From a checkpoint of a small transformer trained on Wikipedia.
Size: 19 layers, 2 heads of 64.
Architecture: RMSNorm before each block, rotary positions.
Training: a variant of SOAP for these matrices, 4191 steps.
Each number is 128 + 24 x the weight over its row's rms, rounded and kept within 0 to 255. Layers, rows and columns count from 0. Numbers have three digits each. The size before them is the row's rms in percent of the matrix's.

# layer 3 attention query, 128x128, rms 0.0438, rows 50-63, columns 64-127
123:129120133133121154138073145095090102084105143103147108135156125140119109134136145123151118121100131064107110148128145134116076135147084130080088118164096115134132106128133146157148118149095165
107:154146144100142143111159140138126119143136139139097132164119070106092125122109098147097107106141101127144100135125147120151137138090169096115131190140144111138116092134109094154168117120134136
128:134108092146164089144114147144129078112129106098140079156136149130135170125109092108135131155108110123156130170143119101114124144100143137081100102128123133103148060125169125151146122083151152
102:125102096140153134157156151145168153095155075149137180139118125118104124171099123101142149140125114099138111128126125143145109162134123137120132095100081110110116150143133124105116126141163187
114:091128072131141127137111135115096179131118171172119114139130130153091107179132112105105122152152140118135135099127105145131123134144132140103092142140139119115063093136104167132116103112171141
107:164150131075120108144095124130098150159117146123081111109125123101133094152116160120131145187157137107130092113149134101138147131119111128062115163115153114091132137168118143104166097128090150
105:105152161079101112119117143119116137106142116135151146094137087115136160139155146161158125117136115131112126143128112127153153133117115165154113137127158176152161123181149095160086118076130123
113:086116166096143116175112161165112097149127136128093133105081099135138120122132114094144137124086101151142078094137134136139171104105167130121130133148137140108134133146127117142153154133149153
112:159166144105157121194121156135101119153165093144103126126132163120114098123133128150151174126126145093097136151154113105125116140175088125145106172124140087095132095138093100084152155115147149
114:128068163119171150106144136106109126141137104132183153101117149089150140097091134110096156141126131127139163136103132143160176160131111125117133112126138109111156135106162180107132154121170139
112:131160150122103089135159126157106156178132166097081099136130102105096135122114137163144121144107147139146143101159132199129107139116103077128171146152130114120164105109127096074148143099156138
100:139137108106081136096153169122145154142119101123175131142136148141107108114129142077122131153104127163077130148171127143098152093095154096153127106147126107145121122148132130121146137144110098
105:127122118100112123157120105154132121171132103132095134060090096052142135107082129137117133147151132145145122105119101119155117123114112112131083124110139110167123108094125143139106128111113138
108:108167098151171087107145096118185152131131117140101114175189103145145120139125151121117137137170124107122143074109152113087167130111115127154145173132102115160120121155141077167116149095135143
# layer 3 attention key, 128x128, rms 0.0438, rows 50-63, columns 64-127
112:162116130121089158125098118096197136151131118159142123118153188098134130136147112116110123134149090117139184093141142118118129146087182072115098110150131072149131141125155125076108148104143087
111:094111162163117119097100128157153081071151095131152126121104126165137123116078126128150121144139128134154133159100124102108139108165103142127166112119152162112152127095158144138135162109116127
124:119113126102100151151119139124138144139150153180159145135149120156126106118109097116116124070130115119056075128100107164135128139168124113152136151142124154100125128153133089134129142103125137
101:155148120110106163140103139127160144105109155156099132102148101097140139085120160154145143127082121137135135151114137113158182091135140111172085110182143132165173157124125136151072114137124119
116:164139173132098137118122122161126129132156097146123154102134124096122160107146122116088110101180151140123151128107114115128142133148146107120135149131153151149148133125129104149131129155116133
103:126094122197125104131128128117153102122126119096144150117123119192095167133140132123139117115142106173132131127090081121096139152132181182164144140148091131130137137117157161128120137128149133
100:142132072132100116115147150111127134186113137130126100106147160128134146136129128099150148132130094159167159145123107121127107126137119144134149112138109165125122097095167116110163110158133124
110:135135084133104126153130166094152149081142121130132124194101134128130138122109105141111129158107150150173122154158108114071115146125142158137116119085117134097155117113131164109126130110108110
108:118086124130142117145125105123139156110160149146115138098131091163112163152104098141113128122126097138156125135135154127103148124101127128139162126127215126113127121072145150138129134107083125
107:124150128141133106138115137130109140112120137094100138134132194172112170119132101165151151133140108149127143098113148125113111141104128087139114105123114127126126154151145082126137099188107124
110:144093150128168143158116121149148126151116133122162067116102127132149169160142127113121128119131092171115144136094121087123095072139129151129094125138089133182127161145156140144133120120142137
102:068138135128163140110141148151087110148150104120093097133128145074158126109120136118109109109110131119150165131123166134131081133118100131111116140142115144134091181125178141095137082100151090
101:123129155176103117181150145095123138135146126150158096127121143178116152121155150112131127093106109153153099149100128126118154152162094140114148149114137136123160101125149119149166155112131138
108:149111122111123158109123109156124158170092165128133126154143122116078146169119068121151161106141147142109112133133148129161168116164141135109131127132131168157112160124121184156141105155128160
# layer 3 attention value, 128x128, rms 0.0437, rows 0-35, columns 64-127
102:104094122121132136124131174104135114111112119139147105117130138102127116119153168153097127111128170118118182099089088151061131144111135118122166137139087092146120109147134132155135147123134130
127:144158146111162135126094174110098184129154130093097120087138133131130155095108157167134096115119102120160106141113126133158075130171114128147077144115116096126123127147156106103071126108116148
135:093146103104160157139130125113109131138100113111153129140109086168144130131134076124123162141122166168137134107156122097117137118185124106129110106117126112107142177117109111168167144105141158
107:148093130113158122142143097088149120120108139119126130123136195111110119154124124139103125092118102140073140165125136124116114085112145063156122086119111150109170134104160125127106150130104144
107:101149121136103140111129124135152135098142097159129153133120045147122108133113143155156130165099143091126080071120143117120105132135152140105121142116130129146120139117148134119104169172120076
111:140127126108182109143084193134059127158131168120156117106156125135102153119145160133134129119129153119155098131091128138088121121086123095065133131159138123124117143091128129147154124130086069
122:146158149152097138105132096117151107135132123138091165102118157109137157186136144146114094156129132156119129132150107146097104107121130143083125127128142156108158135115116136144121086112170169
124:129124148078070115147127128112126112155132105128095106108132121139099166117089124108157137120154146143115137155157134114140112142104104139170127121122136092118105147129116167174178122178119109
110:082138151115136119119130112115129143118124108174122140135103127108162085060146174130141135173159103168106090097114159134113106136104104148105147124132125131133092081107169136137123114122147139
121:111097168140094149163151102141082140134163129115137127031128126134134095120147122142148133160113135096131085120181170133126117158131128151105164130102171147113131122127161112085121090135129118
128:140155154091096128146131153136138124112143105105135087118147147178087134120121166115098091109058135125125114122122146167120145091099124119136136116174108123148111153122098114146136120121105122
112:134143186125146155177133174062125157083196136155169117121128113134127081158126130108146120148086134143121136160116156129119121117157153136123132139115129126118130124166155100141103170111199097
111:090107053093136077137135162126137124160108120106099117100120158119138162147105125136136131180118144110097153127107168112176124125122159074121108126132154136119139109149103135113171130151114131
105:120114134095131160138076141102137158164128093147138112155161120112139126138107096135124074102135173169136084130159147095133121168116164130150108177121106094155120099141135167077110178126150124
126:162106127114114168131111134122139133094139133130132125187141150129089122103122152106106125114109116155123134115112086207126111141128098136144145144127118139092118088138109118108152125117155069
116:113121120125091115129098132174141094121183139113111104134087118119120117142108118156077180138139127120175132117111086132082107106108192177136118133128090118133137120104098140142105156116150115
118:171149117087102115137182099120072102131058096157126126099110138126127123133108140100132128125140099117136101144142108116165157117108087108166142178106103110115117115132143146163131130144092139
114:138130133134083158154145124114131157157116132095097150123122124140122161102149091119127113114148167124126127124079113152156116125165136107107123123150130126118104127129153086148098098139111139
109:097140132133124102106095157127179124151100141141113092142154109163098116083112110107108135145125086145144113092169139140107159109147115117154135119123133087115164160122094136079143144122117138
112:124135144128130138132113123100124143147153151133095103179083117138126118109135122076163171156126144154123134132167167148155108097163117130160077134120131157140154141105130090109122129153120189
124:117119131105123077087191115108121138111167133086109121127155115098129129147150122072147153123091120169118155118115131129116168111129160142150135110159124110112142112122098152114134126114150139
122:146122104115147117098147113142139157138117133128105066119097132126121119132131129142132146156097139182142120097112118130183137115201131145139096129115167148171137128184158094128115133135098134
113:108178158089120120126132142103121146136128123133149124156121119213111098145106144154114109138133118092139103169129085110140085109098090144138151153117088077142110159132134129104121129123098095
110:159129126098157120129138122122103088173131129148106142101131158090123100151150142116141145083160115130099155136114133164126161133129109134118122133145148135164109128138106155099093149115141123
108:161139118171157109134156168160116105119117132139133136142110092116147154091137084116151180111143119120112135135127111129111143106106114067099113190123150116095138127144171132141127142108086076
120:088117137185123137139097142128134145159093146095138131131157107088148096105160112125130116105174188146168114143125155134143134140133114074107139171137149127114112141110169152099144159123111142
118:093120132141121188131094128113166128104118139141152145102103154110131105131098137157138096171131107126149146074123131106133131132133124144108112101137120090164141108155112157096069118145119146
109:142098142151142126140112085146143159131094138124072143128142123158108102117145130107137136116149092143177150107126072177154142107131105160101153096133149132161148159112169083107146066121145145
112:152145124146102131162140129121137080090112160130125128106133139091121107117149164132140117154153109107136149128080104129143130131141160171123168147184118081166141092151080148140123141112128132
112:135096137114121122125095086158162118087063149122112112158139140141174106133165169133152136144124134139104190158113151171135098115115154126143128179096106149106128151146133127107159175132074103
106:109105105094147132148183114149098097163149107110136090130128079130103180098096129092097132130123152098139099151132182144131129097121134097106106115153135108121147136113161077148191129158102119
132:155147115113114138142131166135088105134098127143117168104109108100135105109103133138130137131165085160119174158128115183164133142166122127141129126134088098145109153147098148130144178101098144
112:088120140066082112100153085145134132118158133133115090128134150155120135127152120125108167129123119129110071123089103103140105129109053154124118126103110133168115133132125154133136115151120126
115:128071145141157126157133145162074161159131142118118109108096144101125113136095106119083122124141131148121158152144120119162113154154131120129140109126138146143162128104154148095134143107092161
128:136144105080173105107118164095160112121158104087112147157102105115150142158106152060106107137134108128159143144119154122167141106151149112065088087164145117127120111115111160129139129114100115
119:151141139105110121161137093156157153122146124126137104128113134126106135112118098077140115159099128118140106142142122118174126135135075143157105092133108117108132154129140156138113135098098131
# layer 3 attention output (transposed), 128x128, rms 0.0544, rows 0-35, columns 64-127
090:171102096072112165118101135150149127109101114069124106143131107116123138089128137185158155171135141126133116101112116092100102094114150160126134126152096134139152144127130145135150164130097125
117:130113115132125120117134124115105130126160136152134165144160143162128097116119095139131070115138125162106100136105170123126160135166073080099150109099154098138147167133129136122140118105140090
120:143134174109111167112113170118145171111117134129099128094143132101091123138140138170148111128162145146124149126120115158127118136146142122152098107138125145168122140117181118098109144128088088
103:111154150129120113147140130154097149145137118124127140111157117135124140096176126084123139136133111138128122139147053135160117111065103140113117175096145138129103136148085136102170140090119096
097:160087101165141139123120111095129097145107117143151139095146114152102114157205110113078120131146109094119095165107111129133154125111105148107132135112114129171152100160119115178110109131137115
101:142093128113137131154157102115147119133108119102127135103133099117109143092099120123126144176106118123173118165136111144106144129111129093075063153140139120093095113149153146104101091112156142
109:153149142151130097148119099113064153130114118137148118169118171107124102138140099112153153123175166140153121160132114143116094156115113161121142085166073123118142132134161136133151163117166080
113:139115101137145148074129136166128110133167150132107167166139150153109125113157170143102104110085105132105125129156148119163107126109122131134109121110121143099147090109134094117107130173098100
103:186119099097141101105094096122111117098105127117130140133096126133126137185098138100073112119138114115126119112126114135154085154106148136104129119102113117138141175087120133145100130110142118
106:118132110134188138095144181061135116126098132129132113121163118125119133147128100109115123098117125093095150125120144152112152132089151075066140096156104119082123138123109150167142176155138133
119:106130141115124122126143163115134116148137115087106125146118109135142127116149133100165138104149120122143106147145087144126165155175076110138118151132110109139129180163114127123149123127128089
104:112104134110106112150124131108100168110154077121091098092155123118112124119127165095125094133132125064075107127162088141111131149110121118097115122135136136133137143149120139103107170148123124
099:164125137162080149147123152126157120142096125162168125122106085123111109092107125141132148111130157135145116095116108149113145118111124135170165162120147130091111087110120112107154122138117159
099:108081126107126106070138142157127093102167128127182115113132194143118141111159111177108092137145144098082112134122141161138104112091093119138138131106147127132116162132146066143135152137109100
108:080106130142115067138204135130146154137113126092141118132124123093116130104139172128115136122127123073115089168124148096103141141137122153130122160097148107158100167100125139103164113136125175
106:095147107129128121107154112157144112114113137133137109105161129171144119123164116197107152124107132128125130070109127129170141153191098130150102133159136135152128120130125144133127146172122115
108:112111107137160170133124098097131121152164164130126094145101115132121089136183161120157106072133088131094092143143134120117103137108126160140115136128119069131127098106124126134123152139135121
103:134106158129159085129130124133158133133128119149160113137141135138105092098172098118107111098116112136133134154153142101101130085117099151104189099101086075159139110162129120131154116095102127
100:130110122117107154093180105157114115150139136123167151129097132118125160169116107130094146121130142100116206134089135108127115112130137114138118124130147195184145154118130141155132108133110118
100:157101154143139149141159117122110187180170119151094105127142135135139124149076154114164103125077128118118172155106172141159119147108130135139125091109127116172144127109135167098129134141122110
111:112123150150134141091104125131109108118102116122151164074108101141153128091125121147095146157108102120103162109106117142104122108127145091153155134113145120107112144104146198150171160139129110
111:079119155135121146107078135138139130164144124148067133115123085125107094188134153151179110135143126103120148119122165111116117156101137125122151117136138121132189123134157129126084135150171078
103:156078126098155107154115062136176121154191156110160141156128151146152142116123107084140176125112103112118135157101145121128163136115124090100145116116111110110131142153149162143127142103113082
102:099134164117151065162084137128141139144129150147119113154125154127119131118077198137179159145111127108144130088110160120109118119098141087154084140099132167102133101140143165116120122109152115
099:144144103132168138159118096137110137117136115120129139108107071130100095172188139094140149165133135164121129106111148116105147124097157148154080142141189118124148131135140134087088082139125133
108:161131098117152156108141130130090108124157104118162089096117160155104141119141128127126101117125121134131138148088134138109186107109134160149148142158090095172129141109130108159118117092137126
111:149104137153116116093133155116109117127139130083175130131134105134112163137078117147165125125169147150127115144086131108138083140117118143076134117124123174144153115115113121131103100126131126
100:102137141096150118149137122126137143123084159122120151192101142115135125119089121111099146129121135158159129152110156091126159124142179116132149083108149125138112147162151164155113116125152135
106:099113140134143075155096136121125120095145140123140104144111104127108114119059151145148154149141117128125124149149089110122108147157114123115144130142105162088133123078140150109086132103163129
108:106106122163148125155149139199125117116147092107126093111141119096092144142153143089095162155094107109175128118106120138134182143112138133180185144118154169114130142111110137082114141130131132
101:136169135106136149142151158139145174098122131106090146119103105139113119112156141135139113105124099155142113129170113134129138157121117079143125156119135107080135143113125153085100088137120115
121:102096136133131132100095109104121125157131125143140108132133116162088084122151158149108135121097127139154110116107153079139142092120097147166160168108155163167153100115137100078145137116146129
102:156129141150140127112120114184162100109129143160115158127122124117150173154120149108108137078118120104139122116137110148108114146114120125124087149109091103097116136093135104162139082132109068
103:157144124122150160147140088162095134120091141127116097127148124192101112099115089122129119101132125141121129070161144082130142111077102125117184123152133133124141129128114112128149134138112149
114:128109163133102130140108119144091132137119083133153147098115120155122079075105117113131141126149099142151121113125126128087146133124148088148131173108161128111099088138126101127089105112128144
108:139097157154147154147141128190071129101174109114124127158114128162106113126153124112125130072147108160094157123121161106099084152126100128126152146151107136093145114145104120135080101123118117